Part of a small language model's weights.
Size: MLP 4096 tanh GELU, 119M parameters.
Architecture: LayerNorm before each block, learned positions, tied embeddings, normalized queries and keys, attention and MLP in parallel.
Training: a variant of Muon for these matrices, 940M tokens.
Each number is 500 + 50 x the weight over its row's rms, rounded and kept within 0 to 999. Layers, rows and columns count from 0. Numbers have three digits each. The size before them is the row's rms in percent of the matrix's.

# layer 2 attention value, 1024x1024, rms 0.0464, rows 1006-1023, columns 128-255
103:520540370469498543438517419479596498569469497424477503480532510548519518579498523498501470537436539485452468550529474483500472520531439546519476483468527548386573608394521481546505499410564514477465429446475498434491570498518422460484444432527513458488536504497495543458488570518484551550517546503360541513542495507506503481488520404565540547510437488523459527478590475454515475497460
099:545457508502491517496452506475451457478433384496516533473530563494468540438582564526487521495412546551522457406540429415534501569594509535491428477492515545603596632445470492466404472506476422453513469473486511408485570545485502515577553556458513520504497558417521456493450551430554448564394494529549489421526593539504501501546474488534533482556427493480427523516504525514480614512521
098:433482505481458534545578515402562552430535544485577508641480491501506496506502539459405552519469484438513367480519520615491558453425535434529590476486464569518520510553490549462481534455562409505588548553485557477508420386486443509402404574514487594449520571509460457512440404544523518445458501558499483482452483532520505469536442463390464408598491445462568496476437542568521544479483
097:498472464461418487511481439477448390461492490497525483474465489503573552583546502579536407447541433428442490571484331452497488538519462508552486488494539515522537482492547526453479471495545465589482515459462529599502552466495511589593461468552490503555458541418506511497476485464597540496519541445443461575568434537588512524528510431457495607456481489556546398635489597534527588553566
103:593486478547469531566549506558554482462465382493460528531572503473448604500552480600454468507492451558530555518384503483520464515520437505506405452445515499550498458493541561443487538509487515555486475564481565409521523489490515560551451530535436509500447493487480514418433458464490617507571489487483492569483573468503531525505482541469421430482516466533511517518528601515408488484470
106:527530552484468586414442472520523569411537502452518451535501430405587456420427407477495466518517536486392465472484390510520508499480466570438535425447489555416510484536542543469622474505533543485511530504468493533467517467434517454458507478472468515433464489569448549532528408603495441368453447555451495452578501556476532568435377480462605500495451544558498491505530458514498592518506
107:499486527561518545409532550494541560457509533501519480568599468519485429546490470513483519488523474470445464466427482452534459356498429555465487407552541502496496560488443467539429558483530516377510595472554498579514548442555504402524461495503484526517471428486485454517429561519496449561466428601399489395506527433517498465530452532512492525491571489479533526463546509493431549474520
099:469554482485529493446482456485441392475547528574551458507517457377509519503467427506516441416528519533438521478549598479510449525512631368492541457447544515568445512578479487557492539498587387449618494488465505523422556494460560496518515575449589496609451452463557504503575481464501523486523576517517558436561444448470520488581516468442464447544481488501492440522544477540502531517451
101:471474368462485491525505501530489549495399473453453521493516506514556489545502466484486612457515601566590549531472481522500534499508549533449599407536479438397517500478550507593528522452572536537571462495490469425539465551463466460524457499505449510484536487498590583491483484357355511492532464506425550481450487506527479583520445469571532446504501545550432436525521501488423495421473
102:536482463465537536429536480592508553473419499488511523493474506500540484515466466459546462438629441459555489511429481448484385536576437445415470375563450554467576448556609438477449502468536460486539453439496465450526565571596449520557543580551512466482556478492559506481509478507510460476492448495560551509445541554497547513520481458565539552520527551580471556521556527511523527474453
108:486525508573508467547561542464511495481379503485466500582472468550496546497553485506413537462594465481525444541532541505468459458562508534501503480541522380623466549520476598465561494466503490465491320454471469449478502516492475490558408439410479423529488572397506516491483548548491524425459529528420462451444454481496576527520507512539476468588446441416414519552487425489535502582546
095:470438458480510482593439440521517505470591560499451541487473557498534536541508476561466507416534515587433557396522367504519516368634414503532515494512438432463491508516532488543613550407507426490465505536532552472564494484554527542467484531460477519465434425542592498459555484497458440491516505478531519481550502523490402496463464491530477415464508518479451550417414535479473420478468
099:551497570501470474538451471487449469467537446501509398494505505440500446487565544540476547497497522472462469573550551484541621515518418438435427501546463535571512494515492546446569543494550605528526511505516489468481532467496449446521473464538553536488455354452551539534541494492461607498514588569521435604453447584580507462409489461523448483535547572530504452487443484498517451491520
103:461594526514599568439516529447444503530499499460522467384483574564465474587648445564506557554503389571431425383451488442508427449464543544498502582514482462446604533581561476498545549487461560621490506466484467504462439566525531433574534492514503557503453478563571490530544551455579503503534512443482489442599491512534533562507448461505428493399459495452590497545582408478584534438543
100:547577469477424505534537536483504509509415447551461472447441475477444422480548543571503527373512557475455557547433548568497645569521615479572473468543528509512526461560548505516525577611455523545528436464547479508552501449544521595442442513509446503439473458484505538489474515508526535512494533456425521546479522493507339516531507466577522424581498465424507520510580489585416437503550
104:584531574473529553506522610643499471506509598560553426538474448552488551555426585529556496506492511529509455440518543400503473407593487387467443548513516551551517472524485542516549480495559512579524512499446480474464470532458557541422471480551507548457513516515533568602566420568521414533390435427415420499521522522468408493479563376446519467560488567484506470444612426419505459472524
093:447498568507530501570557530538490449489437553470486506520491535501422455342578526481594488548474484499476497470525547534529488493491508423537542556435557486514522452417470563564475537434439485542477485505474552474443483535493575500424468497487532458504565497427416522469506517514546494424582526525522537470453545371554538476531458487453525473515455503595573494478488502471512542467586
106:490443532469477512505586498470488533429502479566532597430455452522546471546419410455429470419541471507494498563541525411436478510470388478475526461441505547626441529460430468459468518542497578475520551496560420497435484456535504556410544553407535412497490544536435488461514536566573571561490575501509486485526556549514499427533556495484482487504525548446524525505447370520467509499527
# layer 2 attention output (transposed), 1024x1024, rms 0.0262, rows 1006-1023, columns 128-255
098:580450498493528504538391496505544452556589505504561575516516553423475499429480484506413528543475504481494474384581491468509479419525482547483494430550475541489575537497509570497590521465488425425587475531509517462545478488519567538470517511501646562568559512571418550501367484477451386499448501532473544488521540540461512542498527494570509551459485510477538445469517499449453618513489
100:554504487502515395496473542480546517574514445520492520476563528436462505419521547450480525548466465479462503598520563488590496522526514463476529469464484457442519323455406493462478529387494396506492502504551518557554516439490511429555480491480447573476559449459460559586530470511489419420505484524535413509510500440481487491506488387535485588552585527440464573421506467466529457462566
098:528512451555420469476626455639483495454419498450533519457503435403541493523546452468551444513425498503512562477463460399545579493510518536541510442525509490459449408456566478497507596524448587472476530534445479583486499458536586553472499544635582530524551498577474635572565442608518506511442518431569505497456457410539499475502366495499486652510402564446549492501547493472494511573513
100:467524438399492520419521487495534508567467446537529568510435484521531609480504546512469471478506459528523506488518568509563509513537571447458571546509325560549395457453519499550469410432504555389380502559496492419541487597516508563437495437509582484524528537402508554475511518492544527488397516556560465496479462472475442500494458478544479503553445574536512522525446493440539423533500
100:475507496534453493514557548605487498527495466506522478581571489527462559572476490529396486478573466483522555515503477491498491463504497554425487525471535465565507436538586500538499476469472440538487508503514478597535467470464484374475540442421515415475553571499595500452497490510514450562487460441514506500391498488391468408461418488489515549509554500545469504399442520394470507544510
105:484516521454604493506577562434456481487524497548530532478538515448514464487502474514507474559562533479433439468513436526419568460561614608532471479545457535477541508485461515455501483455460507515500488462485537553479476489484512516490383536443540450614536551449380456491474458511487566484519517464531574487463566467455517508487516445551466480547496554400529583439410536527470524515506
105:390458503420376574540482510421553508463432496485578641472540476484431509567449534469497449519533535541410484518463516541534486563555444496508555439526531515469497560505531469482537467519429462425472518462482587498533479471546540464529490515433567453517530446576473520438491510477487465454547535507508526429512516557500467550437618575555554543523453529454519478482616477451545506456428
096:444539519508471509590437473563599516494517462429461472473435522528448581487424492469556522473449445397566512507523462527631463559476545475499575505496543541618598494541467614546421592524512504436481536504557501518439469524426577436461432448506471472523499472454515459454475554523465508427515389464503484493525553498567429480469448506481414522563469412510517508407550532477517512553547
097:502465586421474568513525433540500504563471464494553416509599504509420516531462452574649488466498486386517448498552523449531487524494412533504532509547515591518461580439525524468581530446507570521466487533517485585532497462534546552565517481493483479554479481430548466526548489527505477520506509435466488500496450561449464447535492466438463585507475485499492548516453511550504501469446
099:532443564593427462492529500547526557435447566490529447602489486497482477487458443544416517589461589537555586545526479536441501488479497437412437453471541556480481509510486401485529570526470495402527424556532502450413435577446591531544454557513452528456433468482533511469569547505385524498489542690591471522570469526468512534520486377386519504622498564407538491529553434482589504491452
104:431574471549386493437568539573465481467625449439434477528447505557437596509506443542448525476512433503455407468616522486567564518443478543517540435507501539491477486527481484485517482495473425485505420457453491607474571543571483489555492563560488472500520466497453519534464569471509483458536493385603449493513472490424579520518453511515515549495462446481567457521447556522479420494547
097:530466481546436559320566515467449508523491468495548490523522452525471503389510585471504568533526515407531461489564480557448441533481462589466424587529404482480609447583550440496456472479514601465520484435613468444460445538407462655503492364411507407575574463508542467630495546456556534521550439511504555516516460454552528503424539491484584541478524518463512553493463478511488538471544
097:555411477456530492443525463514496416535511512455567621474565510523486540532594473519515442543592502451515441471461506572498484545462556482480506468478473441491513532446600533458460504627526457489450527501492649506454534491541480525469598478524506463447468587555519403504585519484402537392597399439472517495471545597426483424520517494554493422496546494497482487479542459513521536511567
100:452518624495526490511507478518575546571565513565487567486454529381456471546483630574616548469513405477516519538460498500515489657535512507491488499463504485527461513511515553622592493367545451492522488617497546484555568503523499499480468469473569511524464504489494574456489505525461595468420450443500447533535411459460536485527508479587502560430485422440499421472585510537436574490520
099:529490490428586479455456445485533426502528566510446562595478462490552533437571417521472559421390466477541469530506448586545565524464494581476444488571435453580481513426474517430540496438415476472493466528551530529458566587517544554507507457492488487501498598465423554529529433496460480592539442412464470531409447548592592404588525487451377514472502446507583494518408491464515456398507
099:481405497496445528389496601551438511549506546553508507560408416503463482531454505487519470463527514579471499501453500423442459462502435543534487585559520578541431534441512442464537436564553558550522549449438521478510504578532475476407561466499473473496557580375474560534542532530478441522553474457487510504491588525475549470532520423524569531398392463536474517464553488515561435499489
094:521506549559569535508559470438488539507615506503440578446492462497543549569472456552495581483547429389456514444587573475532484407408486480400461424438453562484549472517489492542480516506455502624490539514401497465513464590550591582442472520537560564532485501491417522545625395571470435551402527524524470375566462395464508415498423445510467451637544460500560549559499557501528576471519
102:497441518538462520477496550500592489518464605346481450428550446459517390514504531428457490553437538513490480569544382511530509569467506508473512541460426423470493472533575406475479492557532454507479552510553463513522493545426436502547578466451562446539508480519448482468465439475514590498591550516534452513525427522513459559458441580483526514545474495478500495520430478533485510527427
# layer 2 MLP up, 4096x1024, rms 0.044, rows 0-7, columns 128-255
102:515490524535560462543427581467508550439571554519502469417542546541447430519505468477469580427478467510581572484531578458531449573443490553501468479476453506606472613507463565516561454498562540486596554549416509566466498470586542481527354575531499445534472464505483539476561485464462565482457450485464521432489471547478524486441568548524435408537459507457431566558533571462502516511580
108:466568534523506491483572412490497492402507543603494451504575531493495504593573520500402436488525534480458546443589515577493591505567347404479476463525541585560563474504483511536579524436587450493548416580493547449527486491509584515477446597465531489442458446534416446500394491564470612574519428485496540505461464459539490566504520450463548478496419525528546488481539530450512414524553
108:434438416481471484567541434472390533473475494463505573551430567472538450526537397519427519552592487487419520451537497470428484413466558470612452485573514532543468519542584580451495525535492445575464515580526523508502515545520601515512460608457511491404530455491464519540535524495546455545536562493441486499479456518455517544416481602525466575421508522452510480464498566520456498492588
107:500475519493477572535502487415541483521447608458425471491472481499471384497452442503527475537540493518537522566463426464511560483530446411486438487581600476540503437450578476497331588504514542404504487521566376432481639531566593519419519506486460553484570499436582546522425567440511526460493565532498467488537529515491464598430511464582463592582544514371511441507511555518506406479482
096:549470556476546535586483479516509529513500472499567473451517529444427498470525457560512392387438573467496456487428510466453450458480477398471529530508568535481507462594386568494497528501470486483419527581516553376564448421571481403514466558446542475517518511484576526502467461472555474466500462575506525490538544509436463434545573463453484511461456564498544463433490461534490478502473
107:537517376550415451545433556542574551653519540563452501424519463461486417385597484523577534599498516533420495432559480500515600464529458574443467513540470432490493564586593457488477491497544468554459493566410500509528389620530435510443556446541457460507471445605547534617459507525506506477600480495447457561422495507501469522467494393431531592488532494535496530474513452357464448510459
103:498539548445531433518586483512378501580534459570479515464456484573620476446609458456543489483464497589460523474494520459524441458531441416543395474510456484513557563550590489491430539535521587484486523509448552437620477464560509452562575482478566545533512502462503473585406501466498548470491454485414526480461589470544540431510488514512522529455499461551497514510499428454541495462561
107:466500458473518470460493492468502421530467537516436402484413442476398568516476495480532495467412559480470535443470502480520478474500528489425506420539465463477499510510558581474539503486520507524504582492457392439558468462432569509518519466535563458462479558494488432482534505635474454427522435458523499507478444444452469469508490447501483436548538508458418469492431482455513489455430
# layer 2 MLP down (transposed), 4096x1024, rms 0.0416, rows 0-6, columns 128-255
102:426491530495599582470517476504451498504528481435481377573518389502516459504498473518452531529526423467455367506503494438509645433625474555517552521505539554466456439435533546529497526490569435534367519475452496582506589508558550441544497490541470479449533516562517446589516476401556576605490535591493474463483487563546486511565524449531500538494428468445463585543483587510492579516465
103:558537532506511537473535478493470453487495480541554554455472505491578444573417388556441415503578526451501482504516473565431482535524472483565549507632501505591472478556573484492511423524466531499503593398565439479527449537518458536575507500487525435541535491579559438426530537506451525402492445510496510534506615508540464455479519503516551479600573499477462490469492560592453484516490
110:577472568608446527487474442548459510527533539441494429521489461511563466510340505556463494471519478391485560493555473470557525447507498486553436540544478517476451518391496465575516442613544466573474435451530568408514428488605437469449510516547551490515570496489476591505491423548563477567490543468512531559518438421462466559484693481489534502446462379511414459482466559421572474460465
106:496513446540513474486549542531477463431565462518545442450531493498465498550432440464532403445463630471427475505449512473597459557499421508619439516388488537534489474591430468454511599635436416481543531485437488436521485552482481451485586468537519467479572560447481511471577527570587537424505532416594481517564497462617542427575540504552449509420432404409445498589512498547552421517457
089:571546414405524499413484487489531482554535436508441572394543543526506567517474553501568529579523502566477522582556510494514425471556576529484469550431533568483534492500532419488528491503568478467553468515408416558501582600477497579540503440483474532477588496584481577521495587634537472475471581480497504551505386475536437486467442535482581518491521528498430525476614474469516488473496
109:482464528518459474427544501445627518625501477429492555508544439528448481477469453504544482496502497544496461459567493481416478462534520472534504534399566400451519559554501514478550480515484540480396494556523566596607431483593497442476529457564438520489422572502518495510437517538565602522480439531455583523559432538464471522497547463568459513561496465505444512542480583464515485582434
098:553513595525528557528544506499485531532564433472483433456426495541392515496420475536625473484488507500554532516474448543459501478557492553492534509461504457545478612503410502576583604451547560420475580400491451498486455587451547575501372535550403528569456524497562514552526592507531500463418537577558540526463473523528428389579541548545449507443581523444543611512575512600498491559505